Weights of a small transformer language model.
Training: a variant of SOAP for these matrices, 4178 steps.
Each number is 128 + 24 x the weight over its row's rms, rounded and kept within 0 to 255. Layers, rows and columns count from 0. The size above them is the row's rms in percent of the matrix's.

# layer 5 MLP up, 1024x256, rms 0.151, rows 45-71, columns 0-127
size [ 97  99 101  93 110 100 116  98 101 100 100 104 102 101 104 116 110  92 105  99  95  98 101 108 109  99  99]
[[113 145 172 109 163 181 151 162 104 120 165 110 121 145 110 115 107 158 138 146 118 173 152  95 134 124 149 150 167 150 106 159 144 149 123 105 138 112 132 101 122 129 143 130 120 101 138 114 127 117 127 115 157 106 159  77 132 115 166 123 140 137 135 122  98 100 115 113  75 134 126 131 120  85 137 127 137 126 149 146 108 149 141 145  92 133  83  75 119 134 130 141 137 131  75 139 181 115 102 103 102 109 113 128  89 118 136  91  85 119  97 136 135 110 115 121 108 160 106 108 133 125 106  86 144 137 122 116]
 [129 136  99 181 128 150 124 114 126 103 118 158 131 107 107 131 144 113 148 163 160 117 129 134 129 129 114 145 119 117 122 152 154 126 114 138  85  99 111 179 135 121 102 146 139 150 100 125  92  66 129 114 140 138 126  94 128 123 168  91  71 140  97 118 148 120 105 152 137 160 155 131 113 138 144  61 117 146 124 123 167 144 110 163 125 157  99 165 111 118  93 158 119 124 149 120  88 113  93 123 111 119 138 145 141 147 155 154 144 135  92 129 136 118 100 137 125 103 116 119 104  90  71 147 120  86 122 119]
 [161 119  92 127  99 163 141  97 143 165 104 177 142 137 100  81 104 117 178 141 161 138 158  88 149 160  88 104 107 103 123 139  93 141 133 145 131 152 140  93 132 115 111 137 105 145 136 175 142 125 157 123 130  91 102  98 111 151 120 169 119 101  95 156 116 157 170 127 126 117 126 135 129  93 134 103 129 142 162  83 104 134  96 115 110 103 125 122  86 105 129 107  93 121  99 157 101 111 135 151 133 170 118 131  76 139 120 153 117 157 117 125 134 149 132 115 142 140 194 152 148 118 118 137 113 171 165 128]
 [116 146 132 126 124 107 120 142  96 146 165  85 146 140 135 143 131 150 112 136 153  99 160 127 137  96 127  91 141 130 162 132 129 113 102 118 144 114 206 114 133 117 154 135 129 128 105  76 128 134 158 131 155 166 119 125 118 108 157 122  76  70 136  97  80  97  92  88 115 198 159 110 145 138 159 114  94 122  97 122 121 137  96 100 108 122 110 113  93 130 102 152 129 113 137 120  83 163 118 119 132 106 168 117 130  91 155 121 115  97 133 159 129 137 168 140 115 178 159 140 157 145 148 107 121 152 107  95]
 [163 169 125 136 162 137 137 128 130 166 149 116 144 126 166 155 104 143 133  67  95 157 128 117 142 166 153 108 131 111 139 110 143 173 111 140 183 118 123 137 123 121 132 111 152 121 119 139 129 160 150 158 147 102  91 154 116 103 120 128 133 153  75 151 129  96 149 114  83 146 139 165 155 145 141 127 130 123 152 156 131 116 103 152 105 149  86 158  96 105 168 136 157 155 149 154 106 126 120 119 121 115 101 153  82 135 141 106  71 102 144 139 132 137 157 109 164 130 144 131 131 129 158 104 123 130 125 163]
 [ 61 139 115 129 149 156 126 131 131 122 113 115 130 150 119 102 122 172 147 146 154 113  77 141  81  88 126 121  79  94 143 133  87 136  92 132 145 148 141 112 157 111 134 166 145 134 132 129 133 136  96 142 142 133 176 133 135 144 101 146 138 150  78 126 143 125 109 138 160 115 145  98 100 101 141 128 151 131 119 125 139 101 118 123 120 119 149 113 115 118 138 107 107 165 150 110 114 107 123 137 154 104  88 147 138 121 134  90 129 140  96 115 129 123 136 138 150 137 112 128  77 120 119 103 132 106 139 135]
 [112 103 149 101 151 189 134 102 147 154 120 109  95 159 135 123 148 124 118  89  45 108 126 134 125 135 119 102 108 102 121 133 117 132 125 142 104 110 107 144 136 134 118 136 141  93 135 141 115  96 114 144 119  98  90 145 131 139 162 165 155 169 119  93 135 169  91 148 163 149 110 140 107 123 155 150 125 123 110 121  93 151 133 136  94 149 123 130 121 101  83 133  85  81 112 148 141 113 130 149 148 160 111  95 123 132 147 115 150 113 143 146 102  98 140 146 191  73 109 142 126  70 156 137 111 169 109 136]
 [130 141 114 104 138 129 130 181 134 124 121  84 132 111 120 147 154  98 149 122 118 114 150 143 109 155 144 124 129 131 149 159 145 102 134 158  94 123 113 140 153 113 141 182 164 112 123 159 102  95 149  71 165 134  68  87 146 117 137 139 102 170 149 132 113 113 134 104 139 163 160 128 157 103 156 126 136 126 127 113 100 160 153 157 102 117 149  98 144 143 126 123  91 143 153 126 167 150 176 140 119 123  86 115 128 161  93 129 106 104 164 126 126  99 142 131 149 179 133 117 163 152 138 128 112 158 108 146]
 [ 95 121 115 119 110 184 105 130 115 103 114 121 111 128 136 160 126 155  73 143 132 124 121 145  96 117  98 147 174 117 139  97 127 129 115 108 138 141 113 119 156 188 135  94 142 144  99 113 113 110 122 175 133 110 126  90 122 114 159 148 125 125  80 127 140 148 139 143 128 124 159 108  94 151 100 111 142 143 125 126 142 161 122 131 148 127 151 132 175 107 140 128 131 136 150 169 136 100  66 148 115 108 110 152 155 146 154 121  87 105 138 102 141 152 128 161  70 152 112 145 140  82 129 132 145 112 121 140]
 [ 68 104 103 123 143 122 148 164 166  91 131 124 147 133 117 157 105 171 124 118 133  62 107 111 158 137 118 127  83 169 157  93 118 172 117 108 127 182 131  78 140 137 123 129 145 171 111 113 129 174 127  83 113 132 140  90 119 128 172 106 118 120 157 106 146 162 159 101 145 194 140 122 104 116 124 142 129 112  88 156 126 131  97 205 173 134 107 120 137 152 127 176 134 119 139 125 133  95 142 162 133 128 135 135 136 180 122 146 139 124 151 114 106 141 132 105 119 102  99 119 129 148 131 130 134 116 136 119]
 [108 137 133  95 133 116 111  90 103 126 159 118 160 124 129 131 144 170 115 138 111 132 108 131 123 120 103  78 104 149 111 127 130 155 157 114 131 181 137 121 141 150  91 135 165 194  97 128 140 141 133 121 162 164 128 147 116 137 147 109 121 104 149 124 140 143  98  98 162  91 121 149  83 100 142 103 110 149 156  79 129 155 128 113 117 123 173  89 102 131 111 150 121  88 123 133 150 130 119 120 144  86 138 145 120 132 160 150 128 149 144 126 172 115 150 104 117  74 133  97 143 126 147 142 159 104 126 150]
 [132 166 111 143 151 160 104 178 173 147 143 162 143 107 120 124 150 140 143 135 107  95 140 133 122 113 112 148 115 159 118 101  62 122 132 127 114 131 127 117 126 134 128 119 177 137 133 128 120 110 103 160 132 142  95 142  87 128 106 135 103  77 105 164  85 149 104 109 142 114 172 201 110 153 134 113 154 138 153 111 118 136 133 112 111 125 126 123 127 161 128 164 177 114 123 140 126  89 117  98 144 112 107 139 139 154 154  88  99 131 109  66 118 127 145 175 140 117 113 127  78  74 121 111 123 159  89 134]
 [126 152 142 102 120 113 138 135 113 156 150 116  74 161  97 147 163 159 135 127 134 133 118  44 105 119  82 158 165 170 112 136 152 143 123 152 141 139 156 144 114 104 107 156 125 120 109 118 132 115 153 128 142 142 130 178 130 129  93 150 146 138 204  98  92 109 134 187 141 100 126 106 107 124 171  98 110 134 134 162 106 136 111 107 113 123 127 107 152 115 119  74 112 125 116 142  73 103 119 133 155 162 124  87 122 141 115 126 137 105 159 114 105  96  77  92 171 123 132 155 108 163 142 140 162 107 123 126]
 [154 167 170 115 129 116 115 104 120 142 106 187 116 126  96 139 107 161 162 128 203 115 149 106 149 136 117 124 150 157 151  72  84 122 110  97 109 141 120 162 162 142  94  68 138  93 108 147 117 135  98  88 150 131 140 167 110 121 115 140 127  93 154 108 133 129 155 136 134 150 122 135  92 125 134 138 139  68 102 146 140 123  97 125  86 144 125 111  98 114 154 124 167  84  82 136  86 117 129 126 126 114 166 126 114 141 142 122  90 142 118 115 137 104 142 107 146 118 109 141 134 136 141 117 129 109 136 156]
 [ 90 132 134 111 129 114 142  61 134 137  87 129 139 136 151 119 135 126 131  98 139 171 110 164 141 132  87 120 115 154 126 121 128 119 108 114 145 108 114 140 143 123 139 136 144 120 111 113 173 126 111 123 135 108 127 101 138 133 120 147  70 103 159 124 138 137 124  76 153 127  87 123 109 151  86 128 186 138  85 104 101  98 145 168 172 155 112 108 109 134 120 141 126 115 126 125 100 124  96 176 163 151 108 151 115 114 133  97 151 147  95 153 171 156 136 118  98 111 125  93 110 127 113 134 116 165  69 186]
 [111 105  73 110  76 157 124  94 137 149 148 144 134  76 146 165 159 158 117 181 104 145 128 105 170  99 151 115 114 120 103 156 136 144 168  94 125 165 117 145 108 153  94 115 130 124 102 113 107 161 151 120 154 148  93 104 133 115 138 166 112  84 137 110 121 143 146 106 147 147 152 166 114 143 121 140  94 109 117 117 142 129 134 200  97 129  90 158 127 112 119 150 115 125 107 127 139 102 130 143 122 144 148  93 161 143 121 120  96 142 160  83 154 106 128 129 164 119  99 134 139 141 142 112 127 111 170 129]
 [167 140 134 115 138 138 154 155  85 176  97  93 109 170 141 113  93 128 117  89  91 129 131 170 131 114 104 151 104 112 115 137 106 126 107 118 159 104 126 171 157 140 106 135 157 134 150 141 130 118 178 164 151 113 118 149  76 121 143 113 101 138 125 166 126 123 131 121 115 114 128  97 148 122 123 156  84 131 142 150 106 146 121 107  73 109 145 102  94 110 112 135 148 137  98 109 145 137  88 136 146 106  90 110 137 125  70  87 135 116 162 147 136 153 120 128 140 165 110 123  78 134 140  85 127 133 173 131]
 [137  96 128 142 109 137 142 126  80 147 125 150 146 148  99 138 124 145 140 174 129 113 131 116 143 147 126 106 114 140  88 172 139 133 142 111 105 110 130 124 158 137 117 112 124 172  89 110 151  99 106 155 162 130 130 145 100 109 156 134 128 121 115  97 145 111 111 119 113 130 115 159 111 124 100 164 175 134 103 153 164 144 148 152 107 118 140 113  95 150 110 115  74 171 110  95 137 164 124 154 127 109  92 155 138 129 132 140 100 137 101 131 101 133 128  96 152 120 148 151 123 104 129  99 186 128 131 134]
 [113 134 130 150 116 106  98 137 118 125 138 138 141 145 107 122 118 163 120 125  72 110 158 114 114 140 127 154 119 145 125  92 129 104 120 130  84 145 174 122 117 127  79 134 167 114 126 151 116 141 116 149 129 142 116 137  94 144  99 150 119 118  89 136 161 137  96  96 128 134 114 157  86 121 142 125 110 135 131 144 148  98 145  85 114 110 109 123  88 128 128 146  87  86 116 142 114  99 120 177 124 127  87 149 165 142 108  71 107 143 188 108  87 136 134 113 107 142 141 161  90 111 137 112 150 140 136 169]
 [139 153 140 129 130 187 143 126 135 126 171 160 132 112 114 122 153 167 136 144 129 136 132  97 100 116 120 134 139 134 124 125 166  97 201 146 136  99 127 116 131 151 124  71 161 151 135 110 130 148 159 112 117 150 144 136 109 102 156 130 103 103  92 150  84  99 101 137 102 169 133 119 144 116 130  88 100 140 138 176 165 116 101 111 159 135 142 124 106 128 178 119 143 142 112 116 106 122 108 152 129 107  81 112  86  99 145 117 113 110 103  97 101  96 103 145 132 127 153 109 151 143 167 132 116  89 129 132]
 [154 173  94 125 163  82 162 122 144 123 137 143 115 148 158  87 125 124 156 138 103 176 165 131 123 142 112 147 135 103 160 110 135 129 116 127 116 146 121  85 138  93 101 116  96 104  58 136 113 102  98 131 127 130 113 131 165 162 120 132 151 169 121 146 136 124 135 160  63 117 157 145 112 120 171 106 131 131 122 145 129 149 143 135  85 169 123 105 132 133 103 116 133 118 157 138 166  70 152  87 108  87 120 159  98 114 135 124 100 120 111 163 120 161 120 155  60 110 135 121 161 135 106 104 121 144 134 124]
 [ 98 145 165 121 121 108 120 117 108 184 159 108 151 142 170 120  77 167 144  95 135 119 135 103 120 118 109 140 148 109 104 143 108 157 140 153 115 131 138 140 132 108 127 163 154  83 102 107 114  76 160 100 108 126 137 145 103 100 103 136 106 120 136 100 135 111 146 123 169 164 100 100 114 130 112 122 154 135 136 136 144  97 159 131 147 159 115 101 107 136 112 145 104 156 133 118 130 134 141 157 140 151 155 117  99  85 171 129 109 110 169 113 126 138 120  98  94 100 105  88 126 120 141 113  96 123 187 143]
 [155 128 108 103 139 178 143 136 160 138 139 123  70  80 147 111 130 127 149 133 164 126 173 114 129  64 129 173 138 151 123 141 128 115 148 114  91 123 151 155 105 124 137 132 137 109 128 145  93 129 153 150  79 124 114 149 102  90 109 107 127 118 116 105 104 104 136 119 135 141 175 142 125 117 165 128 132 105 105 135 123 110  68 140 150 117 122 124 147 120 170 142 141 158 119 104  92 143 142 147 135 116 138 149 170 134 124 103 138 125 151 102 185 130 129 115 138 116 143  79 130 128 162 119 140 154 132 141]
 [112 124 132 132  96  68 135 139 112  84 121 135 132 145 128 150 155 127 128 105 122 129 116  76 112 113 125 125 115 137 137 144 115 143 155 176 164 144 145  98 167 124 156 104 114  93 139 127 123 135 153 115 135 149  98 109 164 125 154 100 118 142 124 114 145 130 112 112 158 148  87 104  96 126 115 117 148 152 181 105 117 136 144 154  91 113 132 151 153 115 152  88 138 111 158 130 124 139 114 154 133 141 129 175 134 141 120 130 112  86 159 120 119 121  77 113 135 142 113 134 102 168 115 119 157 136 135 107]
 [176  83  76 130 104 134 112 124 142 123 125 109 120 117 130 126 133  87  70 106 159 113 119 158 196 113 100  67 138 131 121 143 146 113 141 152 201 100 157 134 148 115 129 110  97 192 169 111 180 116 144 161 117 155 127 133 148 172 135 164 156  91 157 140 141 154 139 135 137 117  96 155 138 137 121 125 117 159 119  88 107 142  90 139 149 155 148 116 155 117 112 152 124 127 151 123 138 110  80 141 130  93 130 148 101 166 109 131 123 132  95 124  84 140 106 133  93 124 128 135 157 111 105 128 179  96 114 123]
 [115 117 134 113 156 100 184 130  91  91  98 133 177 115 137 100 142 107 109 131 111 135 125 110 104 128 125 124 134 142 142 114 169 107 135 124 146 139 118  83 102  88 136 135 114 169 151 129 118 139 135 134 148 116 112 116 149 116 158 132 139 172  94 136 147 148 117 153 137 134 116  81 126  94 139 115  95 132 166 130 113 140 156 136 101 113 116 124 148  96  96 123 107  87 130 124 128 125 154 156 108 117 166 136 171 153 107 142 157 119 169 149  80 112 137 126 113 128 129 164 160 110  92 107 160 138 113 132]
 [107 113 153  97 117 187  97  99 193 101 143 111 127  98 107 128 134  95 143 135 112 120 147 162 126 111 137 123  82  50 111 113 141  91 117 174 131 120 125 110 135 122 156 129 120 152 121 122 103 135 134 181 115 153  93  94 101 131 142 116 133 107 168 108 176 113 127 136 113 162 137 118 111 124 107 106 151 149 183 126 102 131 101 149 157  91 152 158 132 111 131 108 110 114 103 154  98 137 128 128  91 152 159 134 150 101 106 100  92 139 111 132  70 109  71 119 167 142 127 159 104  99 124 122 134  91 125 113]]
# layer 5 MLP down (transposed), 1024x256, rms 0.146, rows 45-71, columns 0-127
size [101 100 106  98 106 100 104  98 101 103 101  96  98  99 100  99  99  94 101  96  99  98 101 111 103  95 100]
[[123 124 148 129 117 148 128 110 142 110 116 107 183 154 162 130 112 111  97 147 118 152 122 172 126 101 118 129 109  98 141 157  87 156 130 118 145 116 160 140 185 126  97 103 122 151 140  79 140 164 133 106 126 112 128 131 116 156 152 152 143  83 145 125 198  95 172  86 128 128 167 117 107 134 115  86 122  89  82 135 153 119 112 114 108 134 146 107 133 134 146 133 125 121 121 166 131  82 115 139 162 159 126 168  90 131 160 172 130 133 116 114 145 148 136  73  97 103 120 127 103 124 119 152 144  84 136 146]
 [102 145 139 138 103 117 133 109  89 148 171 115 144 128 135 123 123 113 109 166 132 164 128 122  68 177 103 115  86 104  84 137 123 129 117 125 123 152 158 103 127 109 131 138 116 103 113 114 117 140 102  96 140 147 128 115 174 153 145 139 107 127 113 179 120 141 171 109 134 187  99 118 123 132 133 128 149  98 127  78 120 137 163 182  87 124 149 135 182 115 129 149 136 149 102 119 112 123 171 101 132 119 121 174 125 168 116 164 115 143 153 111 126 110 143 116 140 119 121 118 116 152 122 107 118 170 128 103]
 [158 160 140 145 142 156 146 138 139 175 123 143 163 139 117 114 100 117 134 139 123 124 160 136 137 147 125 147 145 109 105 136 143 135 143 110 144 124 185 173 156 189 173 124 117 131 142 174 153 141 159 113 108 109 111 101 107 147 117 122 151 144 113 105 168  73 101 114 105 152 142 117 176 131 134 148 177 181 152 119 170 122 134 142 122 162 144 125  97 128 168 118 155  97 150 150 125 136 130  98 196 115 119 177 133 129 103 129 129 129 142 149 131 110 142 123 138 143 159 104 128 120  90 119  78 159 145  86]
 [149 138 143 141 108 133 159 124 157 158 126  90  99 128 101 128 123  94 125 152 109  80 129 158 176 148 106 160 130 116 138 134 136 117 113 181 119 141 132 150  97 121 126 106 131 124  99 186 105 148 141 109 104 142 140 132 107 107 104 121 148 146 147 119 118 130 138  79 151 126 116 108  80 140 141 136 118 127 132 118 114 164 118 102 114 137 155 152 116 164 130 129 150 117  90 110  93 107 149 123 144 113  93 131 157  85 109 137 111  61  99 151  95 142 115 139 115 137 118  69 120  60 124 149  88  80 153 117]
 [ 93 137 110 116 114 118  89 119  85 139 123 139 127 192 134 113 119 104 140 100  94  85 154 159 116 120 120 125 148 127 148 133 122 158 163 114 104 144 113 133 120 135 141 128 109 119 186 115 126 135 114 117  93 167 173 155 178 121 101  91 165 138 161 108 143 123 100 143 156  98 125 129  75 105  98 121 118 152 112 122 185 151 121 111 125 114 145 110 155 113 116 126 125 113 147 107 150 138 135 121 127  93 119  74 133  95 114 131 152 159 108 124  93 139 126 118 108  85 174 127 114 142  97 154 118 131 126  96]
 [128 116 152 115 112 113 132 148 123  96 151 113 148 166 176 156 124 125 136 157 102 127 132  88 130 117  68 150  80 156 146  88 148 159 165 139 117  97 105 101 129 135 114 114 117 130 129 141 103 142 126 120  90 160  99 190 145 131 135  83  83 152 134 115 145 127  99 126 121 143 133 160  84 129  95  58 125 124 110 132 138  85 104  97  91 121  98 150  97 170  90 139 134 140 173 150 127 125 100 138 123 179 163 124 127 138 116 146 100 121 155 128 139 117 118  91 126 110  87 155 159 135 107 132 104 157  95 128]
 [139 114  84 134 121  79 141 131 169  87 117 158 131 108 106 114 128 163 162 104 117 124 165 148 106 125 129 143 135 153 147 148 128 123 117 107  98 123 127 156 156 147 147 129 120 109 177 129 106 125 113 113 121 150  81 134 113 140 118 167 117 124 117 140 169  81 131 125 119 151 138 138  94 144  98  99 137 149 136 150 124 138 145 173  98  84 127 131  83 160 150  99  93 100 112 167 127 133 102 138  80 117 130 151 155 124 152 139 148 137  84 111 139 153  85 156  96 131 162 152 155 107 143 157 143 115 121 105]
 [ 92 106 115 145 100 115 155 112  98 120 136 143 104 137  85  84 129  94 157 119 139 114 119 116 138  96 109  82 100  81 115  92 138 141 103 115 113  65 102 130  96 125  97 147 149 115 141 121 139 129 169 106 140 114 117 126 109 130 123  87 142 138 144 129 121 119 129 134 172  87 119  80 162 132 161 102 110 125 140  82 149 121 118 113 123 151 115 181 137 114 123 127 127 133 144 102 112 134 129 124 177 115 149 101 145 154 147 105 175 111 120 112 104 127 140 145 116 141 182 118 133 109  85 128 143 135 149 137]
 [129 135 102 121 147 114 141 114 163 115 140 185 145 120 123 115 102 174 119 153  91 134  95 129 173 109 119 100 138 136 156 154 119 166 124 169 136 117 166 103 148 113 152 147 110 113 114 135 172 154 114 136 101 116  99 109 180 126 132 148 142 114 103 122 126 145 134 116 157 162 115 102 148 142 119 178 135 111 149  93 127 124 151 158 182 118 131 130 148 125  85 113 120 135 126 121  94 130 107 106 144 141 162  80 151 146 129 142 104 128 193 188 120  90 140  60  95 156 109 134 133 116 127 192  86 111 115 144]
 [143 125 122 111 113 145 143 163 147 130 119 190  93 120 140 132 111 100 190 137 125 146 111 132 140 175 145 108 126 103 128  95 103 152 121 187 100 135 162 124 116  45 121 175  85 131 142 121 129 127 145 132 137 153 155 140 134 133 152 113 135 128 118 161 108 162 124 129 119 150 130 153 159  96 130 139 108 120 129 122 110 110 124 157 128 112  73 170 123 152 152 110 117 133 142 113  56 141 121 184 129 142 135 139 122 105 163 144 125 154 110  92 121 120 148  97 117 130 107 106 155 130 173 134 125 117 160 115]
 [ 93 140 136 149 215 113 151 160 149  99 115  93 110 119 104 105 122 139 138 156 152 157 110  99 127 124 144  89 173 140  95 139 148 118 143 148 117 112  95  88 164 141 116  98  91 121 110 133 151 109 146 134  81 159 137 132  92  95 174 138 114 140 135 158 157  94 155 103 115 129  88 109 154 148 114 113 122 125 102 148 106 157 173 128 125 145 161 101 157 120 137  99 104  65 140 141 123 125 142  95 104 144  72  93 123 115 135 139 136 143 133 106 119 109 107  99 134 114  97 167 141 155 118 162  96 109 101 157]
 [114 109 123 140 142 151 112 136 134 100  98  99 123 106 140 124  74 136 134 159  90 145 100 115 129 104 138  56 158 134 139 163 168  94 116 105 112 166 108 147 109 156 108 149 112 132 121 155 131 118 142  78  91 121 123 115  95 151 136 170 104 184 106 124 156 165 133 117 103 138 152 183 145 144 124 101 121 167 132 118 114 124 148 125 155 132 104 109  79 104 142 121 127 128 141 132 141  83 160 121 111 135 133 121 120  96  85 121 120 115 133 142 132  89 145 109 137 110  91  79 145 100 152 134 126 105 128 132]
 [150 121 131  85 131 132 123 127 130  98 118 121 138 100 116 136 139 142 197 120 140  96 116  98 129  63 111 176 135 100 103 131 144 132 117 100 144 141 149 151 106 142 111 116 123 106  97 162 142 139 113 115 159 140 135 126 154 107 125  92 142 117 112 169  88 157 114 120 148 124 164  98 126 124 157 130 134 155 161 151 148 143 137 161 109 108 103  89 102 149 115 115 114 101 142 116 150 119 138  72 136 134 157 122 125 146 132  90 145 100  99  81 121 144 135 140 133 178 120 160 100 161 156 139 123 105 112 107]
 [135 124 125  82 122 152 119 128 119  90 119 177 159 146 102 107 135 110 129  89 146 161 138 145 128 137 135  84 109 169 112 154 102  96 135 114 109 133 143 104 176 146  95 127 133  66 120 139 126 134 112 144  86 147  91 126 153 172 144 130  87 105 161 121  89 114  96  97 118 141 171 164  99  93 109  94  90 127 123  94 118  85 129 126 128 144 162 133 111 173 109 146 172 123  94 131 122 112 125 141 108 106 106 132  95 147 171 126 108  85  92 141  87 128 105 131 105 113  84 152 136 155 142 182  99 103 149 167]
 [138  99 174  95 109 118 116 148 134 137 135 126 100 134  99 126 147 140 126 184 104 132 115 151 133 163 114 109 158 132 116 118 131  69 100 128 123 136 145 126 147 147 140 142 141 130 101 140 121 172 147 112 132 149 105 111 160 132 112 129 132  75 145  83 122 154 108 116 101 106 108 154  92 141 141 120 155 157 113 135 186 156 133 111 154 128 147 153  94 141 152 140 115  82 113  98 130 107 117 135  87  89 149 136 107 123 118 105 107  84 121 124 112 128 114 161 146  90 140 105 148  66 151 135 120  61 116 122]
 [110 137 145 172 165  91 153 132 131 141 111 112 107  88 159 184 102 115 117 138 144 142 128 114 104 161 152  82 101  96 180 128 159 130 148 165  99 144 103  90 144 122 146 136 107 137 156 151 139 155  94 156 138  76 147 147 141  87 195 119 138 107 147 105 105 131 139 168  95 105 146 124 163 146 108 160 134 123 105 130 105 141 148 109  94 101 184 111 136 166 148  92 129  89 101 102 106 126 152 129 131 119 168 125 119 131 114 154 128 158 109  81  91 151 139 158 110 104 135  70 131 131 108 154 143 111 151 122]
 [165 140 127  92 156 163 148 169 155 121 157 125 117  94 163 154 120 145 128 128 115 107 119  94 130 143 136 155 132 145 124 164 109 146 105 170 141 124 124 114 117 137  97 118 103  85  92 157 121 121 162 168 147 117 156 120 109 139 131 179 148 127  96 159 106  96  97 131 138 170 126 136 163 141 137 135 164 136 126 133 108 124 130  74 151 105 149 167 138 171 141 147 170  85 150  74 154 114  98 133 155 161 167 102 162  87 109 155 106 146 133  89 134 139 111 136  85 137 133 151 156 140 132 167 133 123 140 106]
 [138 112 141 119 137 114 188 125  66  93  75 144 138 146 117 132  99 130 113 176 129 151 129 145  97  99 145 163 134  75  80 119 151 111 134 104 116 105 175 155 119 100 105 152 129 173  92 151  85 160 145 126 114 115 120 109 136 128 123  80 139 105 116 124 128  83 139 176 120 140 129  96 139 149 150 113 101 105 148  76 137 133 133 137 138 108 108 110 111 110 138 138 164 153 111 165 104  92 157 129 104 114 113 138 123 140 105 165  85 114 161 163 155 122 135 134 130 133 121 100 123 150 117 143 121 114 106 129]
 [ 88 137 142 131 105 196 175 139 115 107 159 131 126 130 151  89 100 145 110 135  95 111 156 146  93 107 115  96 143 135 116 144 141 136  70 145  83 131 123 128 106 149 105 142 133 122 115 119 162 125 186 107 158 142 178 107 127 117 105  93 114 153 132 112 159 124 127 118  75 155 155 132 119 153 141 131 125 137 108 136 139 122 142 172 109 103 178 103 167  96 110 114 180 166 106 170 131 148 140 114 107 147  90  59 114 118 130 132 144 117  95 102 126 105 145 113 108 140 150 104 136 153 138 154 101 140 119 133]
 [ 92  96 144  90 146 165 164 137 150 167 167 117  84 103 156 126 115 114 112 152 140 136 166 155 150 142 104 112 124 116 132 158 108 111  82 165 122 142 126 166 127 176 180 141 134 111 163 131 124 107 112 143 140 104 152 122 138 120 156  87 149 161 152 156 152 118 147  67 142 117 125 116 137 132  98 131 153 121 143 125 101 130 140 129 135 112 143 154 124 120  65 104 154 111 163 115 148 122  85 199 115 113 170 124 144 142 105 163 124 151 163 145 152 127 131 101 126 144 138 131  88 159 118  96  85 132 130 115]
 [116  77 109 126 126 153 123 136 107 101 103  71 161 144 116 125  79 169 142 137 134 164 147 118 143 137 103  84 145  88 114 145 154  92 110 111 144 144 122  96 125 127 112 137 170 163 172 143 164  91 140 107 120 153 118 144 174 150 125 149 130 122 126 128 118 148 123 127 134  99 161 166 137 140 122 146  99 152 185 162 119 118 155 146 126 114 101 139 120 155 132 131 113 111  94 130 159 137 125 143 111 104 101 105 137 116 126  98 146 150 127 129 143 104 119 139 194 143 163  85 124 105 189 131 172 149 109 151]
 [120 123 111 134 100 211 107 127 128  90 102 112 134 151 166 129 102 148 113 128 112 132 104 121 151 135 132  97 146 126 143 186 113 171  94 125 113 122 148 147 122 107 124 134 134 159 111 125  91 145 152 144 109 124 141 150 124 140 119 169 135  89 152 161 141 138 112 111 174  99 143 108 150 128 104 103 148 142 136 155 145  72 108 130 108  93  92 146 121 162 148 120 130 144 108  91 111 123  96 147 127 105 132 106 101 132 154  82 105 117 143 128 125 141 147 113 139 150 133 168 122 126 143 156 115 152 104 100]
 [137 166  84 102 154 135 140 118 119 116 113 131 141 162 109 121 137 130 166 133 124 112 120 156 123 147 134 131  98 116 106 127 150 143 164  96 133 149 111  74 151 115 129 116 155 113 123 139 130 142  71 116  82  98 161 118 129 162 150 105  92 139 105 115 149 156 114 129 138 167 139 174 142 121 109 123  97  76 137 122 137 128  55 134 144 121  91 126  88 118 106 145 100 123 172 128 130 129 131 127 143 121 110 110 138 109 134  96 123 149 127 118 129 140  95 117 107 112 125 123 104 118 130 104 149 133 165 143]
 [ 85  94 131 129 130 141 145  99 126 121 167 130 161 143 130 137 165 137  75 141 111 172  98  96 145 132 153 155 130 158  98 123 115 170 134 159 136 141 140 135 140  75 157 166 102 163 143 148 150 158 154 131 111 156 147 145 106 133 143 160 121 114 156 142  94 145 131 170 135  98 147 138 102  86 141 135 124 101 122 141 180 153 147 154 148 147 116 106 149 155 170 116  60 116 142 157 100  94 181 123 108 131 156 108 165 111 122 147 133 123 136 119 125 127 121 109 123  95 173 106 106 131 132 142 129 128  91 134]
 [125 105 101 132 118 146 142  91 127 137 138 111 164 131 132 145 144 146 193 107 113 137 105 151  90 101 103 159 131 115 129 159  91 111 106 153 125 114 120 127  94 157 112 140 114  98 161 149 104 122 136  96 126 156 111 118 125 134  93 129 153 111 123  83 107 102 173  98 169  93 122 115 155 152 111 145 170 164 133 141 142 114 130 137 113 151 181 131 108 140 144 125 145  95  90 123 157 136 104 105 133 165 118 112 111 149 113 142 106 138  93  98 101 124 147 146  73 147 149 129 150 157  99 101  96 125 179  97]
 [109 143  77 123 180 148 116 156 133 106 108 105 136 106 139 105 102 128 127 124 165 143  97 156 123 110 125 125 114 128  68 133 137 149 161  75 170 130 111 115 160 185 149 148 129 145 120 165 130 137 135 133 109 136 138 110 126 136 113 135 101 194 124 129 130 139 134 131 138 114 118  93  95 107 145 157 131 132 148 131 179 101 119  86 105 143 139 128 119 124 137 129 170 140  97 104 105 126 149 125 164  89 135 119 119 131 120 128 120 118 103 154 140 126 170 163 104 125 143 137 101 127 168 138 135 139 142 176]
 [144 108 145 112 122 158 122  78 110 138 123 125 154 179 155 114 111 125  86 140 128 121 144 136 155 136 150  86 129 100 167 138 171 159 112 135 126 136 106 108 111 118 164 105 102 107 116 109 127 109 131  78 141  94 116 137 127  91 114 123 153  90 115 134 138  98 146 141 136  87 101 110 129 142 130 175 139 101 145 133 102 104 110 106  90 167 121  82 111 133 118  95 138 116  72 137  89 140 152 154 134 111  91 122 162 102 185 119 152 140 154 136  99 103 148 120 142 159 130 173 166 184 126 120 136 101 162 151]]